Part of a small language model's weights: 301M tokens.
Each number is 200 + 20 x the weight over its row's rms, rounded and kept within 0 to 999. Layers, rows and columns count from 0. The size before them is the row's rms in percent of the matrix's.

# layer 3 attention value, 128x128, rms 0.138, rows 37-63, columns 0-127
099,199,193,206,194,182,207,183,193,173,216,209,220,200,183,215,235,220,179,210,219,183,163,187,175,211,181,205,218,194,206,236,218,227,193,169,213,210,223,194,233,211,222,195,206,197,201,237,170,189,198,194,187,202,185,186,187,160,176,216,224,220,219,197,180,187,204,174,179,191,184,205,181,210,227,188,198,191,199,175,230,198,200,193,244,204,236,187,149,183,200,154,213,218,182,226,205,195,178,217,201,180,191,177,206,190,218,178,162,171,182,231,200,161,177,178,206,190,172,201,169,184,178,183,217,206,200,158,175
101,209,233,203,209,169,231,228,191,224,175,171,209,221,176,196,182,205,202,188,199,213,217,168,189,177,201,202,204,198,188,195,169,175,213,185,204,231,205,203,186,198,216,214,187,233,168,214,174,201,202,244,219,171,210,227,206,199,166,218,193,192,215,198,202,219,251,205,198,177,187,164,198,199,197,191,203,169,212,221,199,197,198,197,191,166,177,219,219,214,210,206,151,195,227,197,231,203,201,207,183,217,246,190,189,244,209,177,243,186,199,191,188,187,217,170,219,232,233,212,187,173,196,155,194,197,205,193,206
096,195,222,184,188,193,214,168,199,211,161,198,218,176,183,179,175,177,224,186,192,182,235,182,198,207,181,191,190,224,209,178,214,127,161,185,181,220,224,216,204,179,193,217,190,204,208,221,188,186,200,170,218,163,188,199,191,202,222,210,213,221,215,200,179,205,205,168,226,204,185,208,195,230,220,158,195,216,236,199,190,231,228,198,178,186,208,212,155,214,182,206,242,175,212,209,219,185,197,217,218,218,192,185,212,190,204,204,224,225,219,193,164,217,224,198,220,189,174,176,200,209,215,213,221,203,214,241,203
085,227,160,218,218,207,198,179,181,165,254,183,186,178,221,199,215,213,189,220,224,175,195,215,206,235,213,220,229,178,217,203,194,177,198,198,224,174,192,195,211,190,197,249,230,180,193,196,203,208,225,190,198,212,209,191,213,178,194,188,219,209,212,205,227,197,215,215,197,183,165,208,190,177,203,184,199,204,173,217,205,221,212,172,194,181,204,180,236,215,199,195,196,184,195,215,179,253,216,217,232,161,187,221,216,159,218,202,176,195,225,187,225,195,224,188,203,181,235,224,214,187,200,221,192,187,178,214,252
086,208,198,164,222,226,204,191,222,179,196,206,167,193,162,235,216,213,198,223,194,195,198,168,213,219,214,193,197,177,179,193,230,233,218,195,205,201,208,193,188,245,213,199,166,200,176,204,226,224,192,186,190,182,218,178,195,236,188,188,212,245,221,199,185,172,205,199,197,226,222,210,215,199,209,209,188,213,194,144,228,224,203,210,196,188,193,204,235,220,169,207,200,202,210,192,194,249,189,204,195,216,169,188,170,201,226,158,245,213,189,205,221,186,207,235,168,196,189,173,212,241,200,202,197,189,201,187,207
101,164,204,170,198,175,245,221,233,181,209,199,235,226,187,189,239,225,239,197,213,195,207,217,187,183,196,178,187,211,234,214,227,206,193,195,176,220,200,202,211,227,187,215,215,197,181,185,191,214,175,171,228,206,176,222,179,177,207,203,215,186,228,176,230,239,185,183,208,236,174,224,198,198,224,228,203,168,233,215,191,205,169,211,228,219,218,208,216,243,182,196,200,186,195,189,175,212,197,204,189,206,180,228,182,206,218,193,174,209,170,178,202,218,200,225,234,200,172,229,202,191,199,203,219,182,191,209,176
078,202,200,219,201,225,181,216,182,163,184,204,226,189,188,203,231,176,211,236,153,226,195,212,198,215,190,206,208,188,169,183,189,180,176,203,220,206,199,211,197,156,202,211,181,179,232,185,247,231,200,218,235,200,214,190,194,206,185,193,212,186,216,195,184,205,210,202,183,192,223,207,208,199,162,173,209,185,193,199,200,227,212,215,230,178,224,168,218,212,189,202,192,187,190,228,186,210,169,176,191,207,208,204,178,230,198,243,216,231,240,231,189,231,179,181,205,190,227,209,204,230,219,206,232,174,170,205,239
097,217,235,219,176,182,198,202,161,205,188,168,213,153,170,202,232,214,186,217,212,198,193,219,208,210,220,220,179,239,159,194,213,190,152,201,199,204,197,251,210,200,220,173,209,216,191,229,220,167,236,226,194,200,207,183,204,195,208,173,183,193,209,201,181,206,220,214,202,233,221,195,232,173,205,220,223,200,192,165,201,203,192,204,202,197,209,210,193,170,226,177,209,221,210,177,196,196,179,226,206,208,219,232,197,165,210,190,234,174,184,215,183,244,212,192,205,180,196,181,213,204,227,201,214,194,161,215,200
095,217,172,207,152,239,201,212,209,218,172,191,227,227,153,225,190,221,233,225,214,179,207,229,187,217,223,214,193,206,221,198,217,245,159,203,177,172,211,201,209,212,183,176,216,169,210,192,217,201,183,205,194,227,220,179,222,181,204,191,220,173,180,213,169,180,206,214,221,206,224,175,219,198,221,184,195,211,194,181,185,198,203,167,216,215,186,162,200,223,209,213,206,186,177,181,201,168,209,204,214,200,196,195,222,202,212,218,204,180,201,195,181,173,226,157,172,210,215,205,181,187,166,152,196,191,203,218,198
095,198,196,181,169,219,228,212,186,195,201,220,226,185,189,220,195,225,177,199,228,202,203,199,221,212,221,201,200,229,212,197,210,225,187,189,160,236,190,196,189,186,189,177,231,196,201,199,193,200,181,240,217,228,201,200,194,194,213,183,211,231,200,249,201,193,175,205,179,184,160,214,178,167,231,209,182,214,202,186,205,201,183,200,195,181,179,191,212,186,234,192,189,170,206,190,199,210,217,219,207,161,218,206,183,184,199,193,169,152,173,242,190,170,212,174,183,205,193,185,230,199,184,246,161,237,226,184,182
100,252,199,213,170,191,192,213,175,200,200,193,225,184,207,221,241,206,205,195,200,211,205,182,181,207,198,225,212,193,233,214,189,163,200,206,210,175,209,191,185,176,184,199,241,200,203,188,195,172,210,244,230,185,195,204,184,199,201,192,181,206,237,177,206,191,237,152,179,200,210,195,201,174,199,188,223,235,206,239,205,180,225,251,200,178,222,215,199,170,203,201,198,216,210,211,226,174,209,194,228,248,228,209,221,181,234,231,195,202,213,203,205,217,165,216,219,195,232,214,190,188,191,210,207,206,216,167,201
096,215,185,258,187,189,177,175,181,184,227,215,171,207,195,159,192,189,184,200,197,182,204,205,198,202,230,198,210,205,189,153,208,185,162,218,210,204,199,215,232,177,209,193,205,215,222,233,189,176,238,185,208,187,210,195,211,206,221,230,190,212,222,216,176,159,245,182,175,178,177,188,184,212,191,208,221,206,207,235,228,195,213,196,201,175,210,205,206,200,174,197,220,239,203,170,200,217,187,190,202,217,242,186,189,182,213,196,204,176,222,241,234,178,169,211,197,186,191,174,214,209,188,185,223,188,216,197,168
083,200,176,202,193,187,181,213,203,215,207,173,201,217,200,209,205,203,229,198,220,200,207,230,176,206,243,171,195,236,203,206,206,209,187,151,215,161,184,200,207,181,192,202,189,179,253,227,197,164,199,182,209,216,216,171,189,197,183,224,193,209,204,196,173,172,190,202,185,216,178,213,203,187,196,182,216,189,208,252,210,157,157,211,208,196,197,184,209,188,200,191,215,171,191,221,253,194,191,197,205,169,157,199,199,175,184,226,229,197,189,230,197,241,168,215,218,181,174,206,180,206,211,212,187,195,205,167,204
091,177,246,204,222,180,224,199,229,185,185,260,174,205,166,179,197,235,193,197,183,170,194,189,204,209,182,199,226,219,230,202,231,204,235,211,205,233,186,231,227,182,226,197,191,186,195,216,200,190,197,190,204,223,214,238,182,206,220,196,178,190,176,229,200,227,199,150,183,220,166,209,187,182,174,206,186,178,189,181,194,186,187,175,218,182,192,203,215,213,181,174,182,182,195,219,190,176,187,213,199,202,155,195,183,204,164,179,209,190,204,168,206,201,187,216,200,186,186,160,214,202,206,200,168,228,215,198,184
102,199,193,174,191,186,232,211,186,178,210,196,181,180,193,197,219,196,161,181,163,189,167,243,217,206,187,175,201,215,221,227,205,207,216,212,195,186,190,191,229,243,203,188,233,199,228,204,234,191,186,186,191,171,194,202,200,159,214,195,208,198,216,198,223,167,171,173,202,156,226,219,174,211,210,188,201,228,204,177,244,167,213,228,198,208,205,202,195,200,206,190,181,219,229,206,189,191,187,221,211,188,213,183,220,167,172,186,194,167,203,219,206,215,167,190,160,167,197,210,241,191,223,202,197,199,165,188,186
092,190,172,179,195,223,182,165,201,215,212,213,158,169,215,239,212,213,174,211,205,195,199,203,196,210,199,197,199,217,195,140,215,218,209,207,212,196,197,193,215,201,225,149,210,225,192,213,200,203,220,182,195,205,192,156,210,206,197,216,225,203,182,228,196,198,219,164,170,205,239,197,190,214,222,180,227,208,224,198,187,173,181,203,205,204,231,179,170,214,185,220,215,174,217,220,167,211,185,212,193,179,182,191,226,208,222,233,167,183,177,154,229,192,213,198,199,188,193,248,174,182,175,190,219,193,206,196,199
093,220,191,196,225,203,202,200,180,179,195,229,188,176,207,186,203,199,184,199,217,229,153,198,206,175,193,206,246,184,190,222,205,234,251,201,178,185,180,180,186,191,181,193,142,182,212,180,222,194,173,183,218,178,218,164,202,221,210,219,203,199,223,203,193,189,218,217,188,207,203,171,181,201,233,184,194,196,212,197,206,165,149,169,152,193,188,195,207,230,193,212,208,216,184,160,210,166,210,201,182,179,206,213,214,197,173,183,190,209,213,189,219,189,216,168,187,233,194,212,193,203,176,224,171,213,224,193,204
087,193,193,173,196,217,163,191,197,208,191,196,196,189,219,168,207,225,196,188,218,187,224,238,206,254,242,200,195,211,172,181,219,222,218,198,163,219,212,213,184,224,207,189,200,209,181,186,220,221,205,198,207,187,223,199,162,224,217,209,235,217,212,193,161,209,206,204,178,214,192,179,240,169,201,188,179,183,218,181,177,209,226,219,182,210,168,195,218,231,205,230,218,203,161,232,188,175,230,187,183,189,177,181,198,193,174,201,221,196,209,181,201,223,179,209,202,238,232,197,229,221,175,232,208,183,204,198,186
092,216,165,204,203,236,195,213,230,223,201,194,212,234,174,209,175,197,202,240,215,181,215,193,234,217,195,227,176,244,179,181,173,192,222,184,180,218,225,188,143,201,158,191,220,192,220,222,200,211,192,221,232,214,210,181,214,236,210,187,220,194,207,189,191,180,199,209,201,197,174,217,195,217,240,198,195,201,208,206,215,188,169,166,251,199,186,199,220,230,203,182,195,205,202,187,208,207,218,228,197,180,171,222,209,213,205,196,165,210,228,178,220,179,200,221,182,220,211,184,217,179,218,222,203,184,202,237,204
088,212,184,204,187,173,231,205,207,182,228,202,192,219,188,192,180,222,198,203,191,194,230,196,176,175,195,203,220,200,178,168,178,197,229,209,231,194,201,137,165,159,219,192,196,241,211,176,216,206,175,230,210,187,169,203,192,179,212,207,176,203,214,201,181,186,175,195,221,244,188,189,186,232,253,210,244,196,201,175,224,176,218,206,239,194,226,190,218,167,182,171,207,230,216,200,202,214,212,210,205,201,192,189,213,205,204,215,197,210,199,203,181,181,175,202,209,203,204,230,199,231,169,217,194,212,177,190,179
100,191,170,178,190,185,198,213,204,195,174,214,191,199,185,197,190,203,217,219,208,200,172,206,228,223,193,200,183,219,202,199,182,239,199,213,173,207,191,175,197,216,181,184,205,190,196,209,192,253,209,217,165,224,189,198,196,172,231,192,198,197,185,232,204,201,228,208,193,206,190,225,201,203,195,214,211,198,188,195,174,172,188,213,206,201,214,217,166,248,206,227,203,188,215,217,215,121,234,180,215,199,186,216,215,190,211,207,152,190,214,203,234,229,167,156,198,224,167,174,224,209,214,236,202,176,202,210,189
094,171,196,174,197,182,203,180,203,200,193,193,215,179,204,179,198,221,218,181,206,188,221,205,207,175,200,219,164,187,193,200,207,191,194,190,178,242,175,204,203,162,228,207,176,234,187,207,224,189,199,190,210,171,219,209,150,205,215,214,186,195,216,225,165,174,220,183,216,212,206,181,208,167,204,175,206,154,184,238,214,186,212,169,190,170,180,189,191,203,213,188,192,193,231,204,171,198,176,213,204,206,241,192,204,245,182,164,180,202,170,224,206,213,174,183,172,179,189,171,199,217,215,218,175,215,158,193,182
085,191,193,218,174,187,198,204,192,230,236,172,171,234,198,182,177,230,184,222,189,222,209,202,209,187,182,178,184,196,210,169,213,228,226,217,228,194,207,221,214,192,172,216,205,190,189,187,215,219,200,194,182,197,200,192,224,185,172,167,204,216,207,184,213,195,154,220,185,210,196,171,182,193,204,186,182,195,187,219,231,206,196,222,187,195,195,186,203,165,202,212,159,220,205,186,213,213,215,202,204,169,222,205,204,230,170,190,194,222,209,193,204,183,186,208,155,214,251,138,217,220,200,187,185,217,189,209,259
080,180,207,215,181,225,194,222,201,181,203,162,180,194,189,227,227,232,214,210,205,188,198,205,218,192,174,184,189,245,253,179,228,218,216,177,172,187,208,171,216,204,190,236,181,176,172,212,194,218,191,203,198,215,208,187,203,240,225,187,212,197,215,196,205,188,199,188,186,206,145,196,185,238,240,192,177,200,174,203,162,195,196,213,206,194,185,229,211,210,224,216,222,183,198,190,227,175,202,180,190,215,200,198,227,155,215,192,194,194,176,197,184,212,198,198,207,195,162,173,223,233,204,244,176,215,198,186,186
083,227,200,171,200,217,192,232,235,214,197,221,247,201,214,183,141,244,212,220,215,191,193,200,177,217,210,203,193,206,194,197,181,173,207,213,194,200,206,207,186,201,207,215,183,212,210,204,206,207,210,207,217,199,200,165,205,174,172,219,216,189,188,202,222,190,204,211,201,225,191,203,226,170,187,169,201,255,206,154,210,185,225,199,228,207,202,207,211,182,241,240,196,195,231,198,203,186,175,235,177,241,177,189,175,225,201,198,177,199,195,190,230,217,204,179,196,236,183,212,220,211,215,230,233,203,200,231,206
097,198,212,203,205,206,211,209,252,185,211,165,219,210,197,209,187,207,216,216,159,207,193,232,211,192,213,196,220,167,180,201,191,242,213,219,203,202,199,200,211,224,203,167,188,178,200,192,226,223,181,154,194,169,176,201,182,233,217,211,244,211,175,189,213,186,192,175,194,217,174,222,208,201,218,218,189,193,166,204,176,226,195,153,227,203,195,213,177,191,187,193,179,200,186,180,191,209,178,227,190,213,183,175,188,198,227,185,168,182,178,219,187,225,222,198,173,228,178,168,183,213,179,248,196,192,191,183,174
095,175,172,215,175,178,184,154,203,214,200,217,143,216,187,214,208,206,182,204,239,175,229,180,188,217,210,181,215,214,193,189,224,198,216,187,192,192,193,212,231,172,213,228,179,187,168,187,206,188,179,159,172,195,185,161,208,205,233,188,190,202,169,201,175,189,176,189,199,173,185,189,186,208,176,196,194,187,185,193,202,186,204,202,191,208,213,168,177,214,206,210,175,172,163,219,158,219,205,213,172,169,183,198,217,166,164,228,228,202,221,190,187,212,206,207,230,194,211,191,227,190,181,218,232,199,218,221,201
# layer 3 attention output (transposed), 128x128, rms 0.311, rows 37-63, columns 0-127
104,190,167,239,213,203,205,186,230,226,199,197,200,217,215,226,198,186,216,164,244,194,205,170,170,203,210,180,190,183,230,176,190,172,202,205,196,169,180,187,191,231,171,221,189,194,182,214,210,198,215,201,194,187,191,186,184,189,201,147,192,169,194,235,174,196,211,188,210,208,163,208,251,215,184,217,198,236,216,214,172,187,220,171,191,202,200,172,177,188,193,202,218,227,180,243,191,201,178,219,183,187,199,204,185,198,194,223,184,199,227,193,237,208,210,224,185,178,221,175,201,218,193,160,234,184,216,197,199
098,207,177,195,205,224,183,212,152,170,227,212,171,205,185,207,184,188,177,188,206,217,181,192,215,205,215,198,184,234,194,228,192,169,210,173,210,210,169,196,189,172,228,168,150,187,207,201,179,210,208,165,196,199,218,226,171,190,176,204,152,201,200,216,216,209,208,215,231,235,205,204,188,197,193,237,193,196,201,176,185,199,182,210,205,219,215,210,210,213,208,213,173,225,223,178,203,221,178,162,199,208,214,206,198,207,178,190,215,219,188,204,196,232,167,239,239,225,219,175,202,247,205,210,214,226,220,178,185
102,170,190,156,220,179,197,162,222,202,202,238,186,203,186,181,218,200,162,190,189,199,208,180,175,212,195,216,213,184,232,223,175,197,222,209,195,254,176,186,213,158,231,190,188,192,196,206,195,202,204,160,200,233,210,252,186,141,233,191,216,235,155,209,204,187,197,204,166,224,193,201,214,200,213,208,202,171,219,220,194,199,227,212,169,222,210,177,199,197,189,204,183,172,205,195,173,190,191,194,177,199,174,207,222,201,192,206,172,215,209,211,184,202,202,209,209,221,219,209,220,195,201,207,205,213,179,190,176
086,175,203,197,194,200,216,215,181,228,190,181,231,208,204,200,216,208,211,212,193,224,224,208,236,201,196,221,186,206,215,210,199,211,163,174,188,163,202,230,212,230,176,193,185,199,183,216,203,233,223,193,172,174,178,209,190,223,184,171,196,184,221,162,180,161,175,229,204,179,220,190,210,244,177,182,203,186,221,225,199,209,200,236,176,172,178,164,170,220,174,214,227,206,211,221,200,193,255,182,202,198,221,199,207,208,192,164,211,201,184,231,191,200,180,233,156,190,176,199,187,206,182,180,194,199,190,216,205
091,227,198,207,189,203,181,222,232,201,220,166,210,150,201,224,194,246,202,213,180,199,167,206,208,209,193,192,200,192,173,178,186,198,174,179,188,184,234,180,186,211,209,172,212,228,213,213,195,154,202,176,184,194,240,193,192,202,198,187,235,225,223,223,178,236,178,197,205,203,211,181,197,220,178,186,170,201,222,182,230,200,199,181,172,202,207,197,221,175,200,196,195,186,177,192,216,264,216,213,203,194,184,236,202,196,205,173,186,189,172,200,193,212,206,192,197,218,212,189,171,216,225,226,210,163,178,218,162
092,199,206,191,195,149,217,209,210,196,184,187,200,228,203,182,194,215,190,186,215,170,214,195,202,176,151,190,207,202,252,247,204,183,204,235,196,204,173,194,194,169,177,175,234,205,189,188,178,196,181,197,173,223,191,214,193,193,173,182,206,176,185,234,188,220,178,177,220,187,183,179,180,200,207,239,166,227,208,189,244,183,214,160,196,184,172,197,196,196,188,196,180,192,220,211,211,224,187,205,227,211,196,162,213,204,198,204,182,213,204,167,190,215,186,146,244,180,197,200,186,194,212,183,185,201,199,206,215
086,235,235,202,208,221,163,195,179,181,192,170,236,197,219,204,228,205,182,195,186,183,192,227,238,197,227,213,183,233,158,206,163,212,205,208,192,216,209,213,232,233,210,193,190,215,200,205,199,209,163,169,195,232,213,191,178,202,218,211,245,217,206,195,178,206,241,203,210,195,213,205,201,205,195,143,238,203,199,223,228,204,239,179,200,208,216,166,216,222,216,202,243,205,215,200,198,176,195,173,215,196,187,193,194,159,204,201,169,209,188,195,211,197,191,185,189,222,161,202,213,212,204,207,188,204,204,215,180
101,178,230,214,208,162,167,202,192,169,213,220,200,179,174,215,186,201,219,197,207,207,226,195,184,232,171,193,213,211,167,211,183,201,182,192,207,166,196,236,227,179,197,208,191,215,205,190,184,202,182,167,215,164,184,202,191,220,206,195,196,166,192,179,212,190,178,230,200,214,219,222,224,181,207,173,232,220,186,187,220,207,198,195,212,213,218,164,197,174,181,196,185,208,224,185,247,208,149,207,179,232,196,190,191,203,168,188,199,202,222,217,190,211,178,215,224,193,176,219,228,149,196,192,201,189,198,208,146
097,251,199,200,165,189,247,217,217,204,198,190,214,224,196,230,212,188,219,206,205,206,215,157,195,228,201,183,180,175,201,221,175,171,182,166,248,194,191,239,222,186,207,199,211,215,226,196,180,174,186,230,173,186,190,220,161,190,212,211,202,197,185,214,175,208,201,212,198,204,205,194,195,184,222,163,207,196,212,222,182,211,197,180,227,223,171,210,188,183,197,203,246,198,218,192,157,206,177,198,203,218,186,203,195,199,196,200,210,184,165,199,181,144,201,213,246,229,227,220,203,193,196,190,183,201,202,201,216
097,205,193,208,227,207,240,203,193,214,193,192,207,183,201,208,201,181,227,202,172,226,190,166,184,200,215,168,233,174,215,221,237,195,210,213,200,177,188,231,193,198,195,216,195,211,175,211,173,200,146,221,176,192,201,187,158,221,220,220,205,194,224,190,216,174,172,220,185,203,209,196,240,209,186,170,218,219,196,211,201,201,174,184,177,182,193,193,179,162,206,203,202,199,179,189,189,199,213,228,195,182,195,184,180,192,176,185,194,196,222,201,280,189,175,207,232,208,210,221,211,232,178,240,191,198,223,216,188
103,209,181,176,205,221,171,204,193,222,225,194,202,227,235,211,220,212,202,204,177,167,214,249,193,242,244,214,188,216,179,201,198,191,212,200,197,190,198,208,197,187,196,179,200,206,180,196,194,207,171,161,176,182,227,170,242,208,256,220,190,190,185,192,211,182,196,212,201,231,221,185,212,185,185,199,226,219,191,178,198,185,211,186,221,223,216,198,179,182,206,199,186,253,180,206,193,160,191,209,201,217,238,180,198,204,234,203,208,193,195,229,187,221,149,226,193,206,210,197,216,193,156,211,200,194,203,216,225
098,196,191,207,202,186,206,217,212,203,176,213,198,196,205,204,203,212,195,164,155,188,200,168,186,190,233,201,170,195,189,150,218,211,199,168,204,223,199,187,248,224,209,217,169,200,187,156,217,238,229,220,186,166,206,150,212,166,233,185,203,200,192,216,182,196,199,225,185,204,177,177,188,220,191,196,211,190,185,200,193,193,178,216,178,216,204,221,200,209,188,204,191,182,213,211,200,203,211,171,199,179,184,194,195,209,226,255,180,203,187,236,209,213,192,198,228,179,196,179,164,181,174,189,220,181,179,202,153
092,202,209,212,209,186,202,220,198,206,183,200,160,193,206,181,280,214,212,205,218,196,216,216,203,181,225,212,209,196,209,192,212,213,182,212,198,178,179,234,233,192,235,160,203,173,194,218,224,190,206,212,176,214,189,204,193,223,180,212,246,186,177,191,184,204,197,208,212,218,185,192,231,183,204,213,191,209,180,242,188,203,202,201,225,180,229,203,169,190,193,211,177,202,162,198,212,188,165,185,217,206,200,211,190,196,179,203,246,158,225,196,180,233,203,166,208,191,154,186,218,216,186,187,187,183,172,217,182
101,187,166,204,215,172,214,212,219,198,172,207,200,182,188,211,175,187,192,202,206,202,188,149,201,187,195,174,212,230,195,212,212,186,193,214,165,185,185,200,201,204,176,222,211,193,171,179,184,169,166,221,236,195,251,218,194,183,211,201,176,193,164,200,212,212,179,176,232,206,205,202,185,217,180,248,161,205,213,227,214,217,210,224,183,201,193,213,210,173,225,188,197,186,206,210,223,215,208,210,221,251,204,218,173,208,196,183,172,227,196,204,224,187,229,200,194,162,164,232,218,196,187,181,214,221,204,228,177
108,187,190,219,213,248,224,206,209,200,182,231,199,222,201,176,230,182,212,182,190,201,226,183,205,191,162,203,175,211,186,187,193,194,202,209,208,172,216,182,189,220,189,195,219,227,207,222,214,208,219,234,223,193,209,162,250,212,210,153,209,187,203,171,190,185,181,197,175,212,198,228,197,203,195,181,218,211,210,228,222,183,166,192,176,218,222,209,214,146,168,233,188,185,211,207,227,190,208,215,222,192,227,162,180,217,189,201,203,206,221,199,215,200,198,176,145,184,223,206,213,176,208,163,214,213,209,196,213
103,227,203,199,213,201,214,229,206,217,181,190,221,212,180,200,196,220,175,237,224,201,237,190,195,198,221,158,230,187,219,172,172,188,210,192,198,239,182,197,195,199,224,259,198,234,181,228,174,200,207,200,218,171,195,198,198,187,225,209,182,180,213,233,167,237,199,198,176,189,204,187,204,225,208,201,240,195,240,215,193,192,197,172,171,170,196,202,191,187,180,177,193,192,167,205,211,205,212,193,175,225,190,202,197,207,212,193,203,210,165,203,190,178,249,185,197,209,216,177,170,186,159,173,193,195,219,204,173
100,195,209,208,186,220,201,217,221,198,178,190,166,215,203,212,198,213,219,197,199,183,226,174,195,165,194,169,219,209,180,152,192,198,216,188,196,208,215,167,191,203,166,211,198,205,192,194,191,190,172,170,202,183,188,183,183,212,214,204,225,185,241,149,190,214,205,167,200,191,170,190,221,169,225,178,162,166,198,203,165,192,219,181,208,200,202,210,185,244,188,239,175,187,200,181,205,162,257,199,163,182,194,211,193,226,183,184,190,197,183,194,231,187,202,225,197,195,206,219,211,193,228,184,163,220,196,206,206
097,201,217,208,187,186,210,196,173,203,198,211,180,165,204,234,198,207,204,213,156,236,198,228,208,226,207,173,214,191,191,201,198,181,180,204,202,207,210,213,214,208,214,206,208,198,177,197,182,164,178,190,174,237,186,183,155,235,218,194,253,232,172,222,204,231,190,197,182,182,205,196,215,183,208,225,213,175,163,167,225,176,199,204,179,215,203,200,214,234,206,229,207,186,202,189,197,173,197,173,194,197,186,175,195,182,187,183,222,189,128,210,163,211,208,187,221,208,174,217,184,202,210,204,204,187,238,196,198
088,211,199,238,203,193,220,209,181,195,200,178,195,213,207,203,202,201,176,241,178,225,245,215,201,201,226,212,201,166,230,196,220,210,150,164,193,206,212,198,203,202,211,177,205,190,209,209,183,195,171,178,169,201,201,229,178,208,232,216,241,160,211,184,193,201,202,169,235,216,166,212,186,179,200,168,211,209,200,210,170,197,171,209,196,170,149,179,195,204,215,203,173,181,178,228,204,224,204,187,190,206,187,185,186,198,187,213,189,182,201,219,210,180,184,176,227,213,210,238,212,198,202,227,198,220,192,257,205
101,252,160,224,207,180,183,195,172,196,195,202,199,221,210,200,216,181,204,221,188,238,196,218,172,208,216,211,189,191,191,209,193,193,212,185,218,220,212,181,195,228,193,206,236,209,228,198,199,190,223,194,190,188,177,150,205,204,166,205,215,210,220,187,220,144,191,186,228,169,195,202,210,179,203,238,204,194,203,220,199,210,185,141,236,198,206,179,173,190,190,215,171,209,211,232,173,197,227,170,199,231,197,192,212,213,206,242,208,217,204,215,223,222,199,188,190,195,211,229,224,221,194,209,199,213,164,221,176
094,196,209,186,158,199,232,219,188,179,204,197,191,190,148,197,187,167,182,203,199,198,240,220,195,202,211,187,239,195,216,162,179,198,204,170,173,143,204,206,215,210,211,237,198,174,210,195,190,193,188,221,209,244,230,196,196,176,218,207,264,180,216,199,174,204,225,197,180,173,201,205,172,201,211,187,218,223,192,185,211,195,172,176,163,193,177,192,161,169,194,204,208,166,204,217,204,163,193,213,225,203,213,200,203,223,208,212,202,208,204,202,231,196,190,208,235,183,201,202,208,202,216,208,194,208,227,213,212
097,183,173,212,215,200,175,221,183,183,197,210,179,174,187,198,197,193,182,183,207,197,205,168,194,185,170,204,183,206,197,212,180,210,208,214,181,205,174,190,207,182,232,176,158,210,210,156,193,215,214,205,236,203,214,168,202,204,174,197,187,206,169,179,168,198,206,199,199,189,238,211,216,187,210,220,212,204,169,208,215,217,202,182,161,206,201,169,215,204,189,272,192,179,186,203,154,209,173,238,219,175,218,198,196,198,173,192,211,215,200,178,194,196,207,200,192,183,208,251,159,217,166,181,204,206,224,230,178
092,175,196,195,219,219,211,228,175,196,220,166,199,208,203,204,214,205,203,179,156,184,196,202,194,216,210,223,164,213,175,182,204,218,189,224,194,172,212,196,219,186,190,191,224,189,164,208,231,214,223,230,195,208,201,158,179,212,130,232,206,202,204,167,208,203,211,201,171,237,230,210,193,217,178,240,188,197,201,233,177,223,160,223,210,189,216,208,191,215,183,210,192,225,213,190,182,199,205,177,222,223,219,180,223,207,197,204,205,215,186,171,185,167,214,226,203,209,192,218,209,184,208,226,235,213,183,189,228
091,207,240,189,212,212,240,167,193,202,183,221,219,168,183,226,205,164,176,237,200,164,198,216,187,190,207,210,217,221,202,176,210,199,198,231,203,192,186,219,188,177,225,200,201,167,194,171,180,176,211,202,167,232,212,204,194,190,206,195,219,191,175,192,193,240,172,199,192,174,201,210,198,182,184,249,163,182,191,219,186,201,209,190,169,205,215,194,197,185,196,176,199,199,205,222,207,217,225,220,189,181,219,209,198,218,179,235,187,203,182,176,217,169,159,191,222,205,203,183,193,211,186,169,160,199,165,207,153
093,205,193,182,213,234,208,221,202,211,209,194,214,186,196,209,182,194,185,235,191,209,224,224,169,163,190,209,186,208,195,224,194,166,199,194,180,173,200,176,203,238,191,160,190,196,232,217,217,193,199,202,217,228,226,219,189,200,209,239,220,189,182,238,214,178,183,253,171,217,232,231,197,190,209,183,199,216,181,225,241,179,199,179,200,161,197,177,184,209,216,179,202,205,190,187,204,200,197,166,170,258,225,224,210,198,222,180,184,174,167,216,190,212,209,190,226,208,222,169,181,191,210,198,207,199,194,198,205
101,227,198,215,183,197,226,200,181,219,217,192,231,170,233,241,226,227,190,168,181,238,238,205,195,169,199,209,206,199,186,204,233,180,231,208,174,186,198,203,205,182,221,183,218,205,197,200,199,216,216,222,224,206,223,259,194,187,191,192,186,191,204,214,183,209,204,157,209,188,193,209,216,197,219,206,180,189,179,207,231,192,204,192,191,206,203,187,212,209,212,212,240,178,184,174,213,234,185,247,209,194,189,182,192,205,191,222,187,180,219,179,210,185,240,197,210,214,203,202,197,157,213,173,225,212,170,245,170
099,201,182,210,219,181,219,203,204,195,147,257,180,214,182,174,197,235,219,193,215,227,205,194,212,184,205,222,207,194,224,175,212,199,193,196,223,180,187,233,191,193,198,242,199,180,181,186,155,171,202,203,193,227,209,190,205,205,175,174,232,223,184,198,201,200,204,191,166,215,213,190,210,215,210,192,209,179,220,213,157,237,204,241,186,193,195,212,206,216,202,179,211,172,222,213,184,178,196,191,199,202,185,202,234,213,168,160,209,226,156,181,204,187,212,184,170,197,178,197,179,195,196,178,212,151,196,207,181
# layer 3 attention query, 128x128, rms 0.128, rows 64, columns 0-127
069,187,209,211,164,212,232,163,252,231,202,194,214,216,225,200,195,204,188,211,185,223,237,177,192,168,163,181,216,190,223,211,202,186,212,238,227,212,221,155,169,202,168,175,223,219,210,197,194,201,201,224,237,188,200,170,179,201,176,254,178,216,206,191,220,204,166,204,213,180,203,202,228,203,196,212,211,203,227,222,206,205,208,193,192,192,185,205,234,212,208,197,196,211,208,169,208,201,207,195,180,206,222,191,187,197,213,147,188,191,212,190,228,183,191,192,199,209,228,227,197,193,197,171,175,239,212,179,192